Weights of a small transformer language model.
Size: 9 heads of 64, MLP 2304 squared ReLU, vocabulary 8192, 81.1M parameters.
Each number is 128 + 24 x the weight over the matrix's rms, rounded and kept within 0 to 255. Layers, rows and columns count from 0. Numbers have three digits each.

# up: layer 2 MLP up, 2304x576, rms 0.0508, rows 1407-1423, columns 192-383
# down: layer 2 MLP down (transposed), 2304x576, rms 0.0455, rows 1407-1422, columns 192-383
up1407:139078127153136103139130140128137094146149114104129144105082130071126171134129143125102115124110110116134156114147132134116119121137174124109088146129099126164117093122112098139131143132131118135121182140159162104143107140156108115171119151103162142124098149079092119151075170123119150152087106151078107102152118095161144114129146134116085134165179125108097153165183136130145094114081118113140105116154155131076131102095152090134136128165133152166117131155117094113129130189160131128129101118095138105122119146165130137157127144105125115126143136117145147143127175130074124166
down1407:088138130126127136123135164104090130135122152118111088125137078160081150137104145122137130170135100126191111149143145157135118132156145176106132155161136101112117136125163135134145127161107161126151155116107105116139173113126143119144112128146109069160146118106125126118100173138093110112128118142103099077108125127130085132153150154163161161139176165131149177143132141115166128161156187073144098139096171144103159061118138073071102162097146106124166109105108118128135091161121122136135114140103127134125112105128131130124140165128134133124135070140160122095145133116116098146
up1408:146149136125125119115098106116171124152132165150128133113136116127127107086126112091107147182131140072125148153167121125143146108115165109130098172165147145115100101115131109130075129110119147091104139130092113136084147136135134122129100123149140113151120148126088079100181128128111109149122076133106119117122145131171170104111114137116112131128132145117145140102173122142168140125123110154098099121144137125107131097094110114185169169105142155171126134131151155051145133120136110122122101123087125168186134152120114122121111102122145134142142135154110063145124179150148105156
down1408:100106135161122159158134143141102144117134118117105156115141110112170083124098116120129118078150123139116155125106136117147147123103162133170132114153138106124122123097166127152120111151101094143123182151126120111107079131120127157106105113120117125163158148127154115128090132125136118113155140099096136110101113127097110085160117130157132129098150097115153142171103154131141143141152111144175117108118119122139136173130144099129130112120139104111150132142148111101143132088131131143146106146095175108113133086137112166118168115144104145129120155142136133111158119130147130152
up1409:112088084116127117189126176112100119112141138170135130131103127144122152125137115146118155134107133117095151137124139115113157115108148147136157123103135120162155102136148134143099139155115107127119125132189091130124200102149144167135099131126131159104124150134145171132159168128106130153159136131132135113104124072124119094147125106149072133168154113116143116112126105116122123132129108182136135133133125127097097134133159127157144154140095172099101115129113142124129147098093145135117143112110161144109083104125097126095099142103135131181130100126115131117093138111099105109
down1409:134132124160157127113101145108074119165092106111115135164117142149101144091122156094129103112121134127130104103118102154125153140114138103111113160116097086149136124069119145133104122144132086164095150129137123135126125123140136095151134109126169154147094078100164131131148129114084127117141136118146110147090116152131145131123106137116126115120087134162136119116189096144142132101187108094119165100134103112144121120119111082138139141102138127153119099116083123132136125137094131112166134122119107111164136141113098127152123123130142133098076060138134104170125133144157117136
up1410:141108123125119102147130127161167111130103122119128087152091126136167144132129121103131128128140161115097176121147119159129109141114161070130137137128102126168120121125122129085129114141119139104137127116127156126133122115122147126104117133110117151084129114090128090122089149171115139086107107088151129128143073126122142101098128150158131158119142129114102114139108146145124136112119131144123135144127114152118135112133137119103121164132153101135137141128143157104109159104120116148097126114121094120114123135112145117167110167113088127114140099125140083124151137130080104132
down1410:129104105133150108088148151114126143136096095151095106132122116128137148140114164108140133103087144140093091147119116127152147141135144120133107156106134149156170132165118138113111125138130162121169130081121128159125124143162144156081104131134147148107135111087160101118103116122082129119120108137102125105160116076095121126122124134116129139091163102128100087153111136141158123127124140162125147139157138131159166117105131099080148107110122134119098106174137106106108091100155143153109130119080094105146119115140125098134125127149149130135152147153106144122140110116127134127
up1411:127134103134097105113165139156150140129063174128114142110123109139151139157160126084124104145097158100120111116120132130164172134109085124084122141139101114134155148153108066104122116149168149107156114089099150162138091150120137135115099124084111136137112117148112123136150129156123145140119131131114128109132117128153157100100150123092132132159100115109112144149132128154130136095081140144106169145133086154126075101129136096153162121055152206120078087134130175120139136150106131140130129065112081110181161122133156154160100147140089117139155125106168102110118198130149113116
down1411:098152127151104147132027169123133124097104137071138117128111105142094178136091123159170125108113083153117127113127183138102148107115080114150106178137134124197119108090110125159148107150119150111123178141129149089143143129149170148129151137133149105110136146147153108133097152155130118147178127134152167130083136087135150120112158117170186118087130156080147147158121087133162122151073156110136134113100146068104145136140094160110089129134155140118131107124110143115122108142109129130138088147138089190124123150119129143129136106075091146138142131122086122142106106130122157127
up1412:092124139164134098122100133116172097101109094167158146096096149116129137086182132155138135116132124125136131142140121114125156119127136122163134147158087064117154085137094136113123136105155125138158167111118196130117120145133128136154146114152138138127142108167127151075182126115096111117145153118116116139092133150155121127103137109110144163180122142104139101185142160159128116134156097152178134090143149115074114112146152137182113129100144127140133127140135136150078125148119117123087129113115160082131088150166176111102146133178138145155144102102164160098121103095111143094
down1412:137113118119117124127115104155139151110140121114161146109111094129111139133083114123125137116154126153140110111129130099147141145116194114087099136107092143116123098139148161125159150136100117154106092145173139135107091109176158141123156127080154118132103159106113115127159117066125072176156167134159138122072147154163140083126157121162123168104137152111121043149138098176115138129173090168142115113154168156119099124111128086123117109159127110156130115120103160069132136110128146124143175121090130134153170191121102123058161137127135161146103175141129115142082136109090140072
up1413:127134129134142109109132136116127134118114175154108098104141115118170106162099135160104136126108151088148134115131121155118106120147178122093123135133156118089096152140111124134120136109096174092082119103138122082123124171116115139132130158135131114147128095123148112133115112120128138117139118149078111106117121120103102129112164196166078176089127137127112138110109122102092146148109116096129126114145144129115141149106156131130094137145133104127123116133133107151116151148117112169122118092142152133136093100115152124127116159095110118119132158121100114109134142110111107132
down1413:129131102123169128136168108139130114138156133140152133117124093138116145142115110103097132123159152116157144156135141124143158129128118132103130124112147148178168128119115094141153119141164151107097092133182151142134115122155132132135132097127118148159115194088145125141183137118117130111122181124154108138156116125143123116126059136122124104105131109166139090163159120151152147092159097126119139160153119119122100146120076131120174106131135129101124126137130105126117133126142132097135135145126141126160160111124108124125069130139106091044143106121113140140128113101173138133
up1414:116114133156121094136123162172097106130094130107162129139085173104144136101111133157132114128131118157142143117171126099135126098126111120175175110132172142157108111079112131088121141147116112121093108109168186133145124121140101130126178087130158125132137094130170123106131167174097159113138138133111105098134137120104159138135072124107119116155109048139133109132133118095163098099101108146129145173137125110084140141080143156188136146110114175123122151115134100109105133151198147110130085122136173145108087117127165128139147127097137157168107143100100135130179123143155137124
down1414:150107115153122087162123138114105144077146149108160143098142129128132132139075135095187089094082120141109131166162127122140145139116115094107169081137121155129176149175191125082078153208121105091116134131161103127103117121129147144145073109093163166131109124080134157143125184156124122107061135111132154133110185114172157137086099147182142144075096105143130115089132086134124073140103090144107132140116109203108120105128114123125163083149145122129103125107124115153101135145139139160122166129145132182100090116152060098133134143155101129133115143132130109131164120139070134093
up1415:121118079100192142130137130104139137116097136138187122094134134129174099059092120136149127143138081093143185108119111077136163150168166116150134117054168119130180082094164118134131101130145148184129125077097104101134141158138119124139143110101126093142124183126134116106103131138111125117134149145150150147149114097113120141099100129175107125137175091119111126093104136140129103137130132129153127114140127114087095071148143138128114182137168155137114110107109167111097138133124069119141128103140135114116106163120086137144153167138119150115148117152147113173164144148124113143
down1415:157128115099119172133112114139138163111139139116118113097118112126111127144135154141150133099137123151159152105122114106087129130101131123100106127125118130128110137158160166090138094140126102116139101105131145132145126117134149133130110125160111114088157133145148139110120132114151124146113135104151123143139120134132148131125147130110105108131150129139148129151087155160157125102107117125100137099123133114133163131112126115123175152122146146092118170103144122133098157125131135152126111133123146137126148129095152149100159116134121134106029146126125088121112165141198113148
up1416:106109108116111089172112145127092150133127112139103125134136079152144159142114117133106124152088196129108145060155161138143158108115128152138117072117146100111144174126134092154136129152092143157118179115105152151154145150123117132120108096139116137084122112147124098113133147174083187119109163150125120148112134134154138080116102127145129134133153118119056095107123147131115153156171138111131124148148114137110111107077144098089102126134144132140133132119115170132099117118102098113154136099128140097120105137159113148133106173104103134121129139116145159109159129139119126150
down1416:131138155154128131113184153130121130107091122119127178210116139130102146136171141148150101120083123143136097126129119134087143132126108128106131165140118148123164153126110103093072153109124170116136112117094110126151072117125081128169087147142141111122130119153108136115109112090136113154151103128095115142116139109148166151093139117101135105128152129125175139130148145132147149125127139077132148107126165112138132116099167151097130082127143165166081105128140109074164133164080142101139120089120117132118133125134188121101087096129114168133112119130137103164133136136106136134
up1417:135112153119101137134119101104139104125118138117117110147106157098101157107109138157108141127151112165119161166191118154128102089157158143141107116134129109130129108140125134156179111109086137117127095074126161155123119151144119134162157121124146100119155133140130114132133125171101150128173123143056091109106117111144139095124135108140139113150160148062130116147117132163163143063146142175115107104130135151115113127132146132128118175123184129094139142101144126137127107182126128092096157090102117129151139113103105073112114126106155077133118075113089128113115118101144113092
down1417:119115151159151126136167121093130141087150125176139096104118149065133108137147108108123153119138085119080159112132147158144074111132126156122135113151133130122171104149115152136129134124140136146154059133110124136125125100115093082137135088098094138143122120146110154128127126099149133112121106151111114170140144149152169151161095069097136114117129128065055133136115149141178141125095113152159116175136100123101122141100144100123176123124148109170139122137119077142114125153139118101109150125146123122133092184120136146087117114147170182122096147096127139091119128073158131120
up1418:155108095142105122152116156108135137095089125176221164158108162148130124098155084155134155100091105131124164113164119131113159138102088145120122151152151116127157155140073152139145121150090100121130135102104115100154140128138170118162111103096080110126113121130125104108134127131124133108122153092093126115123151100107146125115126108137131141100128143112129096104145181122172150129118087142150165135152126125095135103138159179169094147138132091101108114150164140091109112202108112131091122159157173117139106129107138151122139116162093122138110149100172131148120156106079109159
down1418:109115127105130153097134143125080122118140130111124094122174087134126111135154146142133124130149162124096124148136128142132100123151153117107127114094099128089139053144148137156123174143145107148150136133111149156102140148072104124134115144110141146145125131123098170096129142121089132155131083139126138100110123113145091133124119156125113115122140130129138146132124155147111067101124153123149097123102137113150110113153132118121109100115131156124124077145110140069127136110152127129125139139117117122107108138116137123127131107125163147120138126150101132137146108149142137128
up1419:137101135080086084134110132150119083068132110125120120121097131109164141061132112126152127153169103126150136141165123108107110106122129077102100106093148110134120133149103114153105121126178137115136154089138169159110142147111133148094114103117067091091124107119140119135158117173151105136118170112099121120146119146128112145132093131120112127153171093099100111129136132123177105170099136144075132118087117127133118160123117150140111120103149113114104125160153171110121160096123110120139097134137127141183146110133135136147115109079092139146145130122097116121151141112100102123
down1419:122111086132141144160113118128171075160113144100154148154124172159154141126155146142108120166132147092127142128161125126167132138098108096132141118143158153151136108129092165117125151141163115122126121110141130139148096135109129123119180091073154101144105113114143146137133100103128156180123091138151131110132142118108125158129165158137145099143100123131135112148104139147163100100122094081148153129113149139116128093131098075145107111115122136086179115113137132114109130133161126128089160135144163104107083113120146115140109124155123137113128201106109159160081092143102180147
up1420:102123128138146119169111139176130151122125155133135065095158118116152138076134140132132175105114083120110115107119097111086129121152122145136147121116101080092105123091104152120117125135121115140113102153171130130157093107132132163092126170148108116090162146135131100124156154108129135120185156119099158104140154150124127114079137157187123153150132113097096102143176136123146125181111103101118110142160173115155134129150149155176164145166117082115114105158136103130109101130131141121114119170133127094142107118156148149145142099137179142103116136121144129119150112155125125157
down1420:108146135150143108103092143121104138115117146095113132101098084124113115174103124129131118149081142137134132140138160181143108162113117123132096154103105129131127121147147097122139141110118110120160109122112104109112172122105132133137116115051167114131128165151085116129116123153126099135077149126158121104117133077156134143174122147083142143084123154101111129148132089112137106089130152149104157130121090133124125114165093116087130134137122156139166124146156095114146128128150137103175123154101143168168147139113135105145092136093117126085158125142089108152134140126106106124
up1421:096114092137069099103148166133135129094105158139131147110107113095129132195144123140103151184140119117123145080121122151118148152118091162152089137127151131104153085138130155088111122130151111167146128113119137130110151137081070121114098180190147139151137128142119137147136184157117134092120151145165151132125148093140140126077127127166123141129129130129173124100126121093138154164135160135145147127145096135108143172144115122120153144179125140108085116110147120117106104144144117140119138120123144131111063105153168099154114073123133134144160121151137154148090105075118103139
down1421:149169152099127139211117118153098154119120077137132131137105120092174150136142113095170129125093140112112161116081127155143112142097126145095150128069124098131101122078086188118090140127148085153123109135102165090118076103107127143179114084122141133151113099135126131129131114154168132120123152121111162108142138142149160107142127147139153116156148132118090123092117139086144133108158156124081083128096121169121127111160162119084144132122107100168160127134169128120131155107120139115112097122159141110138099127120103095122124120150076151151123114137087128110128128092140141124
up1422:134136125102114088165119148085111125160122095146139144115136100142115174100127145137117101145142120115126110112157128114147117109131093077137106145170109125139123171103129122090137141132112115112105147136142097159133166146121109140172112152094085083123151152107078147067121153087101131168150146142127147121173133113151112129125142128160148134133140118121152137152196141153122086131140103132138122140135143130089129138120127132125126105151161183116128116104118112136125145113155117136118102092110128099133116134167155127117114121121074100116127118152144123145121129097126108161
down1422:070103153099127129105102124099097137132128120126146124140115087102172119148154119133120182142126153135138113127113113123098091137158124097131150106103141135140109102066127121132137122138133115121102103124147152105112130169109124101116158175133167157132127144119131146102121126152152151141107140109096154118120126119114171115110155153111120121127118159114113149146105072134114158117106143143117138142096145129140120080113130110139138111115076126133147145144117134161143154135102152142120090171144077132114086112129134119133095144130108100186081111072146113110131118125140142153
up1423:133168137156139161151119134164146126112164105141149133157139148126157124108095128126100116155153130178084118124118136154171105148123118125160097159117160126117146167134119106143107137118108146109153116137134097148094117115129137136111129163141162144157119121159120115133129114144069128160128156133159118146100148102105122101139120125083096144124179121108119107127143164144123175149129155161149133111136095129149170140106113137127091144138128098154095114157136180127101121134153164135149149132179119135112083063123122165131144150090117164164160098124137145136122132143128120149